Each number is 128 + 24 x the weight over the matrix's rms, rounded and kept within 0 to 255. Layers, rows and columns count from 0. Numbers have three digits each.

# q: layer 5 attention query, 160x160, rms 0.0369, rows 0-27,32-58,64-90,96-122,128-154, columns 0-79
# k: layer 5 attention key, 32x160, rms 0.034, rows 0-26, columns 0-79
q0:126146164167114121106115132139125144088130117128138144170160090101125107157120178108118093114116116119144134135127127138116108122123152127145109135126123115158103097116109122108131158116116140125131092141154119149116170140130136108110111161
q32:148107174223118187072151146130135196111154115153188127192146060064111098181165180073133032119137079085163151131114112115087140094093175111141101103097100087175094062109087117116175159105097112111159056174177062140107179180145140153058100185
q64:129105142172095140106148139129126166150134133136150122166129103095119141142159153117104085118127105140145128123133115130109122136108140107165074099129093096171109090110122148138146141114118134089140098156132112137113143166139130151120129186
q96:155139113158115106122120152129099152109156129117144147113121086091116132153126124122124105163135124108114121133118142109128126113113133098118106127123098146126115103114088119098148123103101136132145093159173112167113156134124148122103117170
q128:126122156128127120116119127146124106127131109125110118122123123115128134110147127128120120116149108103147113137142124112136123110133114119148120135132135110140117123137120134143124115121133112132119127124118127123149133133167136143137122141
k0:115132091066133111165097133104118081157125148113092130100110142193134144097077082190115182145143163190119108126107142109181117149161080105135165159129143186103152145125144137126086141117148183129114165112091174117153083104098090099191149076
q1:100138109080128099167113126112120090144144118115115110080105184153133127078076073129125171145126178158083118108117142151178144116140108152082167142128136183105139168145133164146095136135138148107087160097069157089135080095103094108161151048
q33:103155089067145072138120125130121094104144128139117136098081159159138107111090096140143200143112196171093088076108124133155121115169148144089145142133148149037163160127152112142116096144146152133068162087097182126137076095071105124142152086
q65:128135114053132103158117130131145086143111147091084130078100146166123112089100080172142179146074169169110110087142118121163128131127110150120159152155139188063149160110149136134105125150152146132088190083072186112150065077122119114174167061
q97:092122135094153111143104105113146083166128131105100146112087153160144116100114096132134174120135172155101090139129131173131132165172126130125174101143138130108142147148161131142087097146127158141130158094100153125114113113106077106172154118
q129:129116111125105128119122124135126130121157157125116120124137109117115112148157164108100108152164147119118140129135122128136138145091094123100139105142116141127162144138118123108163130119122157139114148114101140140129155131100141108095136132
k1:118131083109175095166120124118145093129100093155131116091128170235147165058109096193155182095140160232085110141123139112157118138157110116115163112075161118031135173150158119161092148123142124115084182088072147111140082082126133150159185087
q2:111138111064135090171135143107102065165153137085106121060110142196164119057097064126136153136156174158098099099106133089186137113188082142099178144118179166067148167132134151146092181134126137109109179086062173120145096104066106088195153047
q34:095161114071139079149117115103105066090133128112101150064091172190150124068115105171155194167124216218061099095131150147145128132164116127077195160156139158034153165114164129146079134153177136092105187073074173108146048075063093113158159071
q66:134161102067146098152132140107138051160113132112093166062105164181142105068104087120171173149123197181076094096104100103174149124137105166098160152133180191061172160112145114136096156114154169104079175087062183114164086096077118065161167051
q98:104122125095148114141125134119123079151115146130106135079123142198137113085129084145131168161155139165093078118133141126169123142174088149107165137126113148070135130165177162129089122139139139142126153129051144137130082088120102099188162123
q130:104140115067187103163100153076159069148152152095098139062100133205124121066115110179174201159129181200045107109123149127192150139158083150085197146147135153014176202105147128127070122101175134148125192077070198148138041049072085118156186074
k2:119137119136160139104151094130114127123134128134131127133142136115119133154133156099146131077158101099136132154140106134101111143100146146138142113117134110137155131132095106127149147140143096143092115120149101136134146119158152141107111130
q3:124121138144151146143135136120125094127118142118121119131138145139127145124155166146147114109146128140107120125141142144148111159115129138159175125123120113159079124102128138155122114125148101158114158090108117129111141094096136161152114129
q35:148123120116180152114125145144130097144115144146107115141097150129127169132132160119144104093152118104116168158091131123178139120108094143125161118129129095118084111114089151144104136151118113137140126127136109133119121133099080157142133130
q67:092137114138172120109131135123114098110135138128124134125123118140101153100157149137171095109135129164143134142143130120122127130110128131157144101118135097143089116126127130144109133130126128109113150098082101105142152110112138155135132124
q99:125127089103143139171149148121130141108108131077142135126132131133100110135130147125138136117128130115092115116133127141152138109103103129120178106124123164130131145145131140129097136143104155168142166131111172133171134080158126153112167136
q131:118150135126167148097183165097107132120100109128151137112138134156132147095159121143210171112125105147123154106132061115140149125143164132150158102135126081096106097121086097095140094131149064141079121091138098157141120133100108140110117097
k3:144127104111108140142142135107137123152134139176120114125167146150146146126113100123111167132146137102101100174161125107095139101131149092089122143104137100147126121141100093128159121124116106089126126124133095103127122165202123103141141106
q4:136117116144161131106143124133120130124154144116126130122117134131116110142133156130118114130122123138122099125144119143129126142126098122132128139109107149139124141130117130146142138128116125120132115117107138116122095143108111128134126104
q36:125138130138127158111091111122104134147124134137153106122120138107117124137120131132107140144146104121141144168116131150111090151105114116138115184154117152116129134122133145154126110133120154111141141131163134129102141116139100152136109108
q68:104121135146146117095140116135115152096119128153142134144119147114130130139151132115150133132096128132124116130127151131134124111113123133104093151127093151112117119106118152140138138095137163120130127158118118111122112153107114140132109101
q100:175126148110129153114154115145150117134145110110137131119140134099118129142156142159149139155162116097155119159118140112127140114087157135139100112164106108123140102178137105171126137112130130102159134140134115137102143161170093143152107120
q132:154126096128136139095107140111139144162164160173153053129082105117133123127103187180144137136121134174139159174124121112177177150121133126147090106144093126117151144114090139141120091122128120180119152119142109134126113154119085218117119136
k4:120126147125122120124157155115150138129101140092127144132121106157128122106164112099133126092134138132126136132112146124127096125133150128135144134117150143162140111150146124110095142124136133106138131144118121148143147113112152122143153131
q5:121139149120112147147121134146140164136142125144138141139114144131112147115118150133178125156109121118142143130133149132134134115104108129091120119153126162095153115160134135116109142112140144140131133131146102078132118137150158128124137128
q37:144124079102104135146118139099094122150131135160085154161136135115119119118104101139104115127120140138124126156111129124123114147143114139106096148110136131113141131147119130132138127101122195131146136148144115087119115147102094098137118129
q69:118124151117097093149113129124125157148152131144088131137128120101092125130137126170134138133081114092119094126110136139135144126123133106093139138151134154124140122149097132112123101128126123123149144116128102108076139128174131133146100131
q101:155135155122121089088117154142124129151123131132096149111138131124138153114112141117173120139124141145134117132108128138106146164132138120094123116107134129121132104146181065103122110105139139115107138121133106103135131152127160111124158134
q133:109143140106074147100050148182148159115137135108086113126089127143127070091139147146121095136121174170130175093100160100085142140159113176101096111095159163148184138118119130178134104127181195111121125141149168131139166146066119124148141137
k5:158111153139119151107096127110105129130119104114118115137120110118123131122177131116092135125146127119126135119140107134138106132135113151123136117145166116117120124109114174130110142137132148145111117161096119150151123150075120133112137155
q6:143123134128155125114151138117151113153107131149155135132111132097134112122142138131088115150128151140110131184123102126116096147143107134137123109118153126119120108139125119116112131142080121135153163128153116117133114112120101120143127136
q38:158112097105165123131153168125103116125112108138150104119164120121092146122168128139105122180164113139100100155135121101132162119122123115150135125113154132122092141132120128143131168135133156117189162122114129109068130117114126107132137153
q70:116154118121148128107135131127131139149134121126124129159117122113110133144161153124116126133102149150129112168128136142127122129130140135135129126130129125124113107144132148141131128112126123140132153122135114086155114120099090119142123121
q102:136160101100102100119154157136116119129104134120159106126114088135128132159151133118142133128145136113100113139147114101116132145100122144106125113123148130115115131121127101113143158118128151133123115143122126147128102125104136127138111098
q134:126127126113150148146127102141119103152110130102116143160102143131133133129103088109135163139120146121117117110108152113111135170167101143115148135115168160089111112134117187170123105104128145150154111101154099086105130129098057091135107127
k6:099125107123106139109108153116164134149118152135130139114123158110128111116134107115143121113131148151151134112109139121117123109131161146124112123123123134119123139104134150146139111154113110110131131127112122110116160150146127120122130152
q7:122155121119132092146151128120112134132132138128146123117126132144121116125134157149132112131129105123110087119108139117128111137120150114120144130149146118160107128132133113155098107111143143136167125125139140150123158129088102144137137141
q39:132127091110149127121117168096133127129134120135117137129134150143132137121102137098130124141147133126137118123159123135151147156098151108111118143099131141125101127116120115124113150158136139145119126123118134132125112110120135135144145144
q71:092146136124141106123146111105142113107137123108167112118093149140124158106135134150131131128138109146131129134108136102127135132135133099129146130130146118127122109161151136158113104127136142154177132125145112139137117132101095141102117142
q103:149128098141130138166147122122099133123143147059145139107145091157126079145087164129112159099106156112079142106126082175151120123124119132133148123164125163102106155095117132103129091110132149189142141127109163106147121118120102138133128094
q135:090128138103138114114147114118104121103110134124157115098151137136134176119162139141137094150146068123167107116171100154121178109103131166116160081131124093123081105154141140166148143167083133129131121115178101144119131145123140141150106116
k7:145101101140132172123124119147110140126115148178071125138147139111117155118140112115123068161122143132130128150166162127107140140152115117122129144134136138142127145109124127093139145134119089129112165127138114101145126127154159126127124119
q8:125099152177124147117160115107111161093161137119149148166151084056115153163172191091144048137082041064179136158141112098094138153115127091194078089132083126194073067133079115128182124094098099134158055168182086134086174179141143149110106176
q40:131120126126133126153114115126110108141140121130138118123138149133103143112131119143131123125148119126140112141125136103123130122119104101149132130128122144130110132151133134133127140132131120127137132112142125142138119121144109121135122088
q72:124147142213124160046118134120130158084157135131182150187166062062137128163197189051111031112173051075161144172111103117082138098059150100134088084118106086224084090108095150074176157085063116123194049164191037123111211197164141130061072210
q104:115151130152066122110178150155110179122136164108122094124161099092119155174168153128150081149145081101140180099130150105103118090093076088190083065139119119158072058125101136128141204129141097149131059176153122143111130134147125168077091176
q136:128096097090124120190136117124121085153090130104095119113122176157120146122104084182119144139103116122128145130152135133130114119129077133139143141182150149106112142111130148152100150170136120147134153136099160148139110139157102126159113101
k8:163136142199088146068172152132128204112109146153134125197153112056096125191133177072136081132159061051155128127126105139081134090098190090187056131146085127217078035108079137113178152104090112095183074198187085168089188168157168127101075163
q9:178144174185127127093127139150137153095111115142128158197128063089115113160128176078112047114135109092173112100136135132075074117089172144124103113093126111151121096142140118128153123091123145113147085170161097140135163123133169109100111191
q41:140121182161114173067119128173113196097122118107170132217158080071106094166182151060095064090156093094139134110097126131101128119074155137140062108123099083211116087143122139108178148099117158128191086182192084080110173161119171132082117220
q73:105136153183130134116137136127125171142168131135146112186141096095129150157181148117148083114181084086160159133099151154087136131124144107153079093122088074201111086147118143119171144131090108120152091169162114152115165165139119138111101195
q105:121147117176152108098104144149117190122136094139136145142152119088121106170120152089146061148146100103132082094104117121104171087108151159113137191120120141135087122106102131102161178110105124088146098116153106125141150130145175105088090148
q137:140053158184089155056124123224094181122127155124169139245195000000161078219165179046120037131161106022227120078078125175057090135080159116144034098103117131236101063159100170114207121095082189124203040177245067105070233191124179131043027213
k9:166082156157056150131149119148104177125136135103153108149127086040132115195115182085112071152098078043167161144116119112106126124092130103159053125183091157229114055114064132106192128122084140121189086195176101145117184191172135111119089167
q10:153141197184119134071128131156146195092118143127145125199160060053124118164190215105131077112139091077152156121121119147094107126102165096145085071128116097185131106119123106117159154124084119137181090159191087125109177161142160129082079185
q42:188120163204087175065145159144117177111132163097153116210119067100129150205155160087091029115170065079155157149112131129083131119116140108190094118129104098229113079127108104095167121079110132141198055171191066126096211179122147108088109204
q74:133114178208136157092155135137136165112126125143173098178169087096121159146171201068146064139172093073144145154112128147073117120123173114174086091113091041206106079136129137116160131109104099116184055162192091111128171169157137148072084194
q106:144146157154127136126127171154117172102170133131178123160147093091138112171150167078163101131118097114155142099101110126089123077084178108119090131135077091174110106115099128135171153116130134125178081141178069128117161154172157132080098156
q138:153075134190095150109124123178113164121082139099180127223142052033154165171143182082148067130174083054137145095100124090072039120090101060156108086091122072224057012147085161133157151119104126121187037186222078111090157200107147087073089189
k10:154074170192077170096154124158133211117136135118177143193135070007113098226136187057081001164107071000188155138105094144083145105071147106160045149181053148251078023131083148083226153120049134132199050219206083169087207216211144113094043178
q11:105142121126126112181143145112136126102101139116119146117134130142125113142161109132123124125093108138149100134131142107130127157116130140128101141157123126105147095109120130148116124138113100114135109141129128101110116117158170130146155139
q43:104102140125131106165157139089125138119124134116148118106151123131161155122148111109112114132108119159158139119143120098133154131116128126137149154120090100139104147142110140156124159156132089102119134143091108105138121083157156139112135135
q75:133128120112138115160161143123098104121134145126114122150132135117116142147148105130131109103139118097114115138119132116105123159121103146124144146122121131096119101140117102126105141141086087124118133093135131105111124112158113126126149141
q107:130117100134111094146106102101109097143072131117117077081134108144168128103120152119165123110104130131123135116156137126135168119132154153139135120143132131113113144168125160114098143111139105092110136120149130113130139125119160160129168141
q139:127129173135166099135163138107132133114173112128133140117079141150124108133114126139091134093110107150142134091131138166104174097141153144116104163092117109131155141154110161128117105109155125132125137144115136120113145108154121142129135113
k11:111123128120096167118104162127162161148109123132159122136155111120107149133119129122166148146126120138112123124147101100101124097147132151115135062123142139118094135117114112109125108123127111137147131151107120135122154147098135129102089122
q12:130133122116150098138123151112090139136163131125152134117111137114137143132140148137111116127136146126142119151137156108122143135127154109114146100134119126147113135137110139166124096151166105126143110132116134128127146121111074142140131123
q44:136127131138111105113140138079123115123118113144099147108097164130149149105119132129125142155114121145129157141140117134159136113120139106154121126171128125128107132127113127117122101147148128113100122131126142181142121104142114103142139101
q76:112137137131150104125123151119098139121150121099151130150117147113142121145122148114111096128121138091141109141151127126137143096156129120109157128144128120112114131113144104140125107136166134133132106145140145104128164129110130140146114143
q108:115087117105125133176135108147124111105134138123108118104099148134130179120088119147142139143089135134140156135077119128129102142091164145128121129177090091117105118100101169136114100099146105132119120127117149157090158135151094085114134148
q140:161171097109107132165125091089104121156108172109119117106116170093122135133099170137137107181099096117146124165133103170157180110117123122164117087164130090142142128109117115138094092110137129101103134115149118134133126105139135088152160113
k12:142109133147101145092126134151133106135136135134139137138117162146145100124153127107144124120124135115110132121122111147129158125133120138138116171120135142104137137160160146150121131104112120139143157130142125138128117125116138123125122108
q13:125138120112148130125101128123135144136138128127163119131128145134115127134102128146147145156144132091145111123141109131123131132165131119123136141088134138137117139127123119154150129161124135082098126116109103132132140134126147141144091116
q45:138136126154138143142100125087126173161112121138121141115127142107164125137121143123143097141118125102171137139098104164098134116133126111112093150146108149126106114114139125141093129133126121094091140127152105138146138122119135127130128107
q77:157127135107121159121101124143107153139107136103132151141101167130147122152095138123149148148110143115123087108153130124098150132142127162106117122135123138125124120112097130126164097149140136121130119119121125099128137131112131121158105074
q109:123105166093110131119132117148115133164140146119138128113090208099160117123101145120113102127093157091148122164091108137145144130128118087176110152124112121159122110153200147131118054123094093133160112164144145130115141140176109076161124119
q141:108118125145091129143130124097149133096118133125136145116132140107142153129130156165170101144138106122153145136110112072122144097146117145194127146134124124147073125141149094101131126140103070077099146152104082123133151132144105160117181145
k13:098153118149119130145152125099139112107155133122111135104137099121123134115169118132113150117114152136112148113111122153104153124106108111125121114109124106116109121132154129159087131112126115133119125129143129131098118138105141107132109138
q14:123103115088085118117129150133102134124113125147124130166125100125147163123114140128109157133158132123154136128121123115125119132097131131123083091149135122145129137135129113129115117122151138136121116158132118097118126126154136121134124149
q46:143126148093087119146169133156112134120113135151118158129138116108156135146156101144100149158103124125128131161124125081151136138152115117144082094124131124174133130148138137146127119111136135161115119174117135118164127130147146090132118149
q78:122121116118120129140101133130109136114136115151124132170125101132132145125102147123120140105133119117114179140134128143132118130129129142141117098080138092125124125143105128107141140129140140133114120130129149114120148139125123131121111133
q110:143120084121136114133113145107092111118149140084133133122175131168130138152077097122164159117112144115105119098122113110130107124116101212101108147126147116135133130120154100130147154148168109111094129151137143127106085124063153145124150126
q142:130131126156143100159134122154110138128129103119091146095096144122135117129163095115056130087174167132102135099126155137101085121165106165120150128163151136166139133111120138151144141107141161123087128154153144117141106132153146079145163144
k14:134132145114122137140123108148143123107145119091151136107097128136145093146160087118130103141113121125128116098116142122096117158143090084130128129131127142099153117131125136145149136113109125132119140122132133141144130129115092134116132131
q15:139126160118133155152122122146126109131116140142122148139109123127135140123148111142107105112134116144122145138158131116140115132096126153102115105166131113140120102125115159136129156117128144135140143146124129154144110150143113110124126143
q47:143137160092139143153123153132132096115102104140122100146147140141168138134136122123109142130148159127107145140126118085144120155129120143110103138159154121137144149102129118118113163135134126112120130164133136096135122126137087116125137179
q79:122130144134114101153112134130109116124118110142130141132149127108114127144136116125137146130136121106121140146131137126154112140117125139144121113138148107116128101147133119120128153129129110138113156127095151127122134128109099124149137117
q111:139138057117158116127119154113128114142124109139066118137143114141142130126133117108173096107170123153087105084116132096144151149165076150111130170123129125110157116134141116147171148128139122108110115094114120116136079133107127126094164124
q143:143127142108146118117121116180103129132097112148080149163122141128175120125157121091152133112181146129123108091122162138133091182153136151098154089133162129136149145123132139140118152102123165108125127156147134079118157135122138143132123140
k15:119117126138127119126106092138147137140115113136134124141134116127137117100117124131140116130142159117110110129126092113128116098141103124142134111110128169111132153097138124106146123133130154111148136130145123109155130105164108124127136151
q16:129129167119095107131145137109145164118112146119137161124123165101127128151127091124115113128128121125141135135117134141127152128141128156153106151108127159128126126108132127104124121120087115118097129109110135097104142128123161087133124141
q48:092133138164122129144172153129127156101123121107137132132087133090142134129116109138139148111138096150132109110137125134143161146136134143174125151128107128108129133112145165154154118130121148118135121118123117113120148104111154139154142131
q80:155102144110132141121145125125126136120128131116093143110096159140144136127101086127116140145130103135175131132116154103151130122147128135156110134104142125109121134136121139132121161119107106130117121140124148136114152116139128113148127146
q112:127117135107181139140130132126108132123151140155108114111094111096186157129152159137091105123146146117142155126109117124122158143104120120182136171093124135092103133112096139089110138171121117090125119132140120135130150172106125167155122172
q144:129165109152150106048115150138114202122108118143194129124117101144158116128138119120103178106149175164091139072104158111157119122144136151114129120055182113125143148088115126106155141118146172157096145085129155085134120130064117126107152150
k16:078139123125098132133107092120143109154155131136129104126165124110142131122138089125146168135109154126128128119141114142147137138129143141150142098155124131107119089138125119120111090134139148111130112153133097097145141149117130122112125116
q17:125142118140128139132135156117117147121129134163125131139134158108121122142118108147098142112148120139119123144130108156131112138124136147108144146143135107158128098122136114123102112129155128116138125099132138103106109126124121127127125094
q49:124093118120130147126136170122115116136130095128129143145117121114152146139104065123134128125111112108115139143116119162104115127132133162110128149167080107134152124107143145112145105139146110127132100126133112154143136120133107135135144112
q81:124149123121109118122109145129121136133137145117094136115089177138119122116145131140126150103138137123148144112150104137130133156097131121134139129148132114130089099126103127126105076105139129129113119102115128110127110137122111150156112094
q113:148147112128159128118141144137098140127101136102120152110112168118090136135131107128093126101143128103128116171147113128146127142115111101127094122118125111156108101145125125140095139113154147127139142155147141115086109157129131137116106099
q145:145143156118093108169082208111142131104166100092150098113164154118114092136137152159168111134132143119089161151108117076123163131177158113142114127116097122136127157161113162064116138162154103150152136128069104173118131125186128152118122143
k17:145095133111146136140120126139134122111135116145140125118156106130162119107119122129130123145098144124133101117135133093141103120149135136143104113158119125116144145137104154154150121136117111132117168142108111114152168109136108109138153149
q18:115109120133097125155142126091138147131127123101128149124140161141120112113121109127157123154085106139111114110136144103111147120120143122125122156129149133103151124096126128137096124108123110123142138123154131153116108124129160154137141132
q50:122169140103106103121146118121148117143102140131128180103092101126160130122092113131122111121101112156153122121130118146126120164116098147129109145134113131125150144121114154163109114136119111115126110163169134097111127077141101133117151101
q82:130133146154097114123139112129147124143112139153133120119106144112111124102108092126126139135110128126111095123119114142088128119118157113108134134120138128126139127109116128116095113150123110144137145145148122141111131117156172134118112137
q114:150114126138114145149161106076100130161154139118142127163148140090128142140126151169145131137141159142141160155176160126167139089118167133139125124112139151079135127138123132100099107178139098141137090129125065161120114168079133149141102118
q146:098099147132081136179134122044137144152194158122176087121136133121114209110152140180120117121136077106185174177125074107133201098094143115104107114140083082169094124186134146168078115160076118110137134123091119161126176084167117157114105137
k18:142120145138123143105108130136131108137126131139148120113116131135162145128144135122136136130126095127130145132129143161131124119099139138141132120134140139099105149128124131146124121126137103113163136153115128147139119134129125126120125112
q19:130129148110125105144154156143135122113134089106122145134126100133170138135133097112132132123105122147136130116131135103128125154116126116143107135152150100124115131147144140128140122139135128080112126138147125104103133143136142143153132133
q51:124159188123134119168177115104133108123120083123141111139144120119141150114154103131140159141116112139128149086171123086147124110121143129117140132154156090143086130112122134106134148125109112138142134157127148134119119105129166121136110132
q83:138111153135126138160171139114115109124143137136110133143133127116142157125122129137137147104126140134123120151134137119125081142127128120129132095103129115114115139113169122107128149131126135112118116102126125130151131123116117132130127143
q115:120131093134105108135131132134122152131101116097108074101130144161107131133104117142181147135128144147074138066149126104189150115192081118126181150135140131116137169118140127122166136152119134132120141088097166128127088101104138119145160096
q147:085114193105153116186195128125146126152127127084126153139137126124168127116163086134119118111107130134118143109158100158100077117103104135121141133168119087106078118107171183175111145169112138113128161129134125111109119135187155112101109147
k19:129161109134133131115094121101148124168140121120162087111140129131092104146100125091136156167097117127108098125160115136131132152122116136085101143170134180130130139112112108111133119168088095162149145105127144123153133124169126161120127120
q20:119134117138129146101141128119131099158131132118148119104133119154128108109142138122111138127127128102140124106123120111147104135141131138143115113125114095135164143146103141158135156119121126144109133131124083142144123108125097125131126107
q52:155112100136143130134097112124147137104114147110132110097113124148125141134125123112116135136121133134131132131142130138140111139127110140134104172121108151160135144137109146149127126136159098093123133145141119154087129146142119139127131111
q84:135143110124120139097141138125147119154100138134157121150145146127091120105116154105117151131134156106121100116123145151157099118118138150146133136128136123136127134146126127118132130151128143175109117128144114145118105142097121094109090135
q116:102163169172076133096102113137120094143126145140149114124149125134129135109138151154184132108147103133134153154159163113086154121111152096166125061145099095142145141149176129131135141118125114109121137110116081130115160110121121154130152132
q148:088108140151095145170106150088133094140141186119109094106140131137089168097120113162117098158095121145157154163139131134135160123136121134136114164132071132100083119147140106154073126128111152092136148162115127132163147159121067198115117141
k20:150136152129161131111149130118134147107116108141139129120121148135147143126132118113156115129157109147112136135119109089140153124127121124121160126097154130154127153111124096120120130120138112109132129133143130124128120126151132144122109126
q21:129127122126100138135128140123151138143118141113130134158129126119144121135142109106145142124118104169141115129129138141116128133107148089096144157135140112132118140149156132085125119129109133135108129148137121107144168134170146120098120135
q53:110107138104108097156174153131120151088136146127122146123111143110144138129143107119123110110146113169103107128156120106114113105147131119154137155097137081144124150122115127108111151095137122138112101125122154098173153119150154131134131178
q85:138138097097097135144108128110147120138130120119119093149152143141101143105137128126157123116178101140122133144128145137128121160122133113123174100104147097114122113174130126099123140121106134141128115150114126129127151128147135132102137149
q117:180139114135115126147096181087083113120174093103128104109133113157125100111070123109137115116094144158125110088123114140166134106132136108126151156116131127121151146107150122107136146164149134154085129081118137121152100155088142124120115132
q149:139109155127160132092160099187112094111112114118111136165141136121114110156110131092123116115176160118086123102141145174099105087105138152117161147071130121159174123097165142093123141111136187145100099140155119103134087143136182075139125124
k21:091150131116144146087170121138135116148143129125128129110148111119120124152098103138142134137141114135104158110138097099150135122124132132142101088134113122105126111093108122129168114122125135126132127098148130142140117134129122127139119102
q22:140136156122121092083136113117104126120159146106138127108106132145136122128105149103097103160137134115097107141128125130120129139104138135137121101113130113119120146114108114142123107152147142136141097086132123165128145125121148126121112123
q54:075122138135149134100151120160100122098173114118144100138107109152122147137131115130139126141135136120102106139131107131148149113107155129139125119138138150110108136159114115175162129128106117096163121105105138088122164155126167117133162131
q86:110129147143136082098109123136118102092142150145125134131105144144142160128143140101156118137139145153116154154145151121120116119132138118156098104101143126136121122102119134129145141149135147123131126108138130153160129135117153136142115115
q118:170139118128135128107132088101097125098126157120143111092161121105137147162106118136124104115136116102069112114082154121125082095116116134116117181095139159149153124146104137080102118136089140155123124095112130112150147117150161100155122164
q150:099120114156137123119167138066143116092122112109160097102119082124131150131158131116150138130155071114136118155140094095099153129103128116166113090164128144146098128190093115119126132157120092110151125129115087110132155164123125140125111112
k22:088110101111125139122115153150146134171139102145119134132136135142118115126145117176143085101156109118133121142133154114111145119088110134136152145136097141136107120113138137125123128094100129121114112155150141122114161131152124129104124154
q23:117116127155141129124135129119137122153150137134143102118122133128138111151166124124132141136149142133100154143128149138150125113156108098139135122145119122136156134121096126144102114141125138147142155150134141131145128126150092128137136124
q55:130112113136144121133102126117114164141146139158111167115142151116097104163087100139093114153111131107122144124152153149132139125147133132119132131125115121106163136145135093114142128128141142134145130143124125172140106090158117098086144088
q87:141139117118121121138111122167126133147112124136132150128103147115104124131118105110115130132078132124123110103125128112139162143116106129123113155158145139119122117115110128138109089118124144162136112122141130129085099129111093123127130095
q119:096097170127116160103123111146106116133148131121179151151132140106129126159124115126079167140137146141175139181148130092111109132102170134135100082116113161155104100130172124114101092129137122111175107131162134120122188121118106127106114140
q151:157128135121119131099112131107162155110155168128099154106125112125147149131110144161105107124105133115168139146118140078124129091103134130165076173133113154120137133139117136085076159124115115104156144146084150129158116094128117180133141134
k23:161146119147155173129115151113126146100137147129110147155130123145136119111112154151144092117116125153122127114109130148115084129149130107152114120112151088116145112146111133153131164121144142097108131149119107142094128136124166113143122151
q24:105113117111107093122125153122142147153122130126155131112133168136125128142097102139137143158123110130162139138148140130110184141146127121128130152119145147134125137133144132140115108103131124144141097157139106123110165140160143113135130152
q56:118121119155123136147155148091148112142149107115135128126136121102152133113138119149121172149109096105143193128147105170096165128104126137117153156105120143131101097132099144147139100132142145138133142136131118155144132108119130102129115121
q88:139122142121131137124115138128155115120137151138139123130134141127120124130127142137126169160115139107141139155149138112131151115115125164107134127121142152136161135127122141103117106096119116123148124151138093129143122112124123124141139127
q120:139161164153123113124119164133147078105141119152136127147152165132110161151167167109100124122124138094100194171128135156090098127147141091176136150084148083124098133113132165105102080150155117090155123157118129128123169154070188138180102146
q152:083095147124161086110153152100152150136144090183178108096115159126125175115158083171130146142129073138190170171150126090145207132143117108159110115090094085156092148166081182144124140150104086132129120121113101122126126161146118145120125173
k24:125129109142103162153118136088131121141139132135147123129148102126143130123120111146158158108120126114164139099110116101124122132129129170125115140143092144090126111134132107154122130145112104145135111121104142147090157115147163148108098154
q25:150140141128144132127069112137100103093163117136122133124106103163145142114137121116105121131167138123112110131117120137121127126152143115150160142132151139124124127091118106120130159135159164097152151123121097124142124132117134125133126121
q57:151148172101171126150120159138097125094112141120151106129108107127115172101162123100118136123133148123115113140121108154137117126122140105162169119118141128109075123131101136131113172117128143078143121135143126132127102144135075155138139133
q89:147132140105147116144121101143109136104135125133150143120123121119138124123108136117087113136157146101135107121091118138097137166138152160123141141130134127133151122105131082135108111141155141141133128108148124072108126134118146115106144087
q121:111146146112101149104173117086173160145091154102149101163142150122170122119102165139114099124094094158172110155141112139148120115075163140096117141126097161128126125145171140117108111143101141161145152129154141094144149116131122109096107167
q153:158152162129113095110077137122097102116097150153089156144163141141128097098122155166146138119061160116153127128129113174116175144156170132175092151167174123102166112078128125142092102137141140091096123140117098171123105111122106089181142121
k25:147085134155175152141160122153149163149147132131126142140136140136122137164131165142154137129097116127113150174134126155132099156147115122110113095122169119161144144145136144178113139099124123152093109139113138151109120116130137134131138117
q26:107125134125161106120136143137147107108135134150134158112152137118130116125135151160116119129128153141126127118123139116141134163129146123159159091143099104138129134132124135140123114139122134144148155112125127115127145136104109146130131099
q58:173111160130150126136120156144154135155124114164159130114157145146138155123099133150161165157111132128118121138120114098124131163142144154150120116151112126099114124118113121133144146132112087122137128126133093137086140135114120125137151126
q90:101117123122129149138131120130140117108124132124121133117130168127137166109144144155122116124124127148123126127146133134146135137127152139166169108157126111132129114140120145138133131127134116135149146104100143145152132119094113152116146128
q122:133126112137136142156140146123114131079127121142185077113184125141073121128169066137100158117163123132143128123171119130175107119109078145133124104160124104130102128131138153137129160155148093118168123129075154152148131088138118137127114132
q154:172136085140184118116129118119096103166151143160117105114143130132135096132095127157117128149122164079098112141098096082117119096122142152112153118139119080081125157137121148115121121134157132096161133155147117126121161095120134152115108118
k26:132111131090126151123118102126140140140121138132112131130146145141109109120126131113113164107122120123111130101133143104117113105130116102106116105106130119131132123105141105115115102133111106125106150165153111132115116137155148128160117113
q27:074134125120159127116131110121127120100149124136138122112137128137157118134139143103112104114117137142132106141162117131103168141133143150126142148125090105117155144131137110102115142141125118132099093108110142121110143094124187169116132086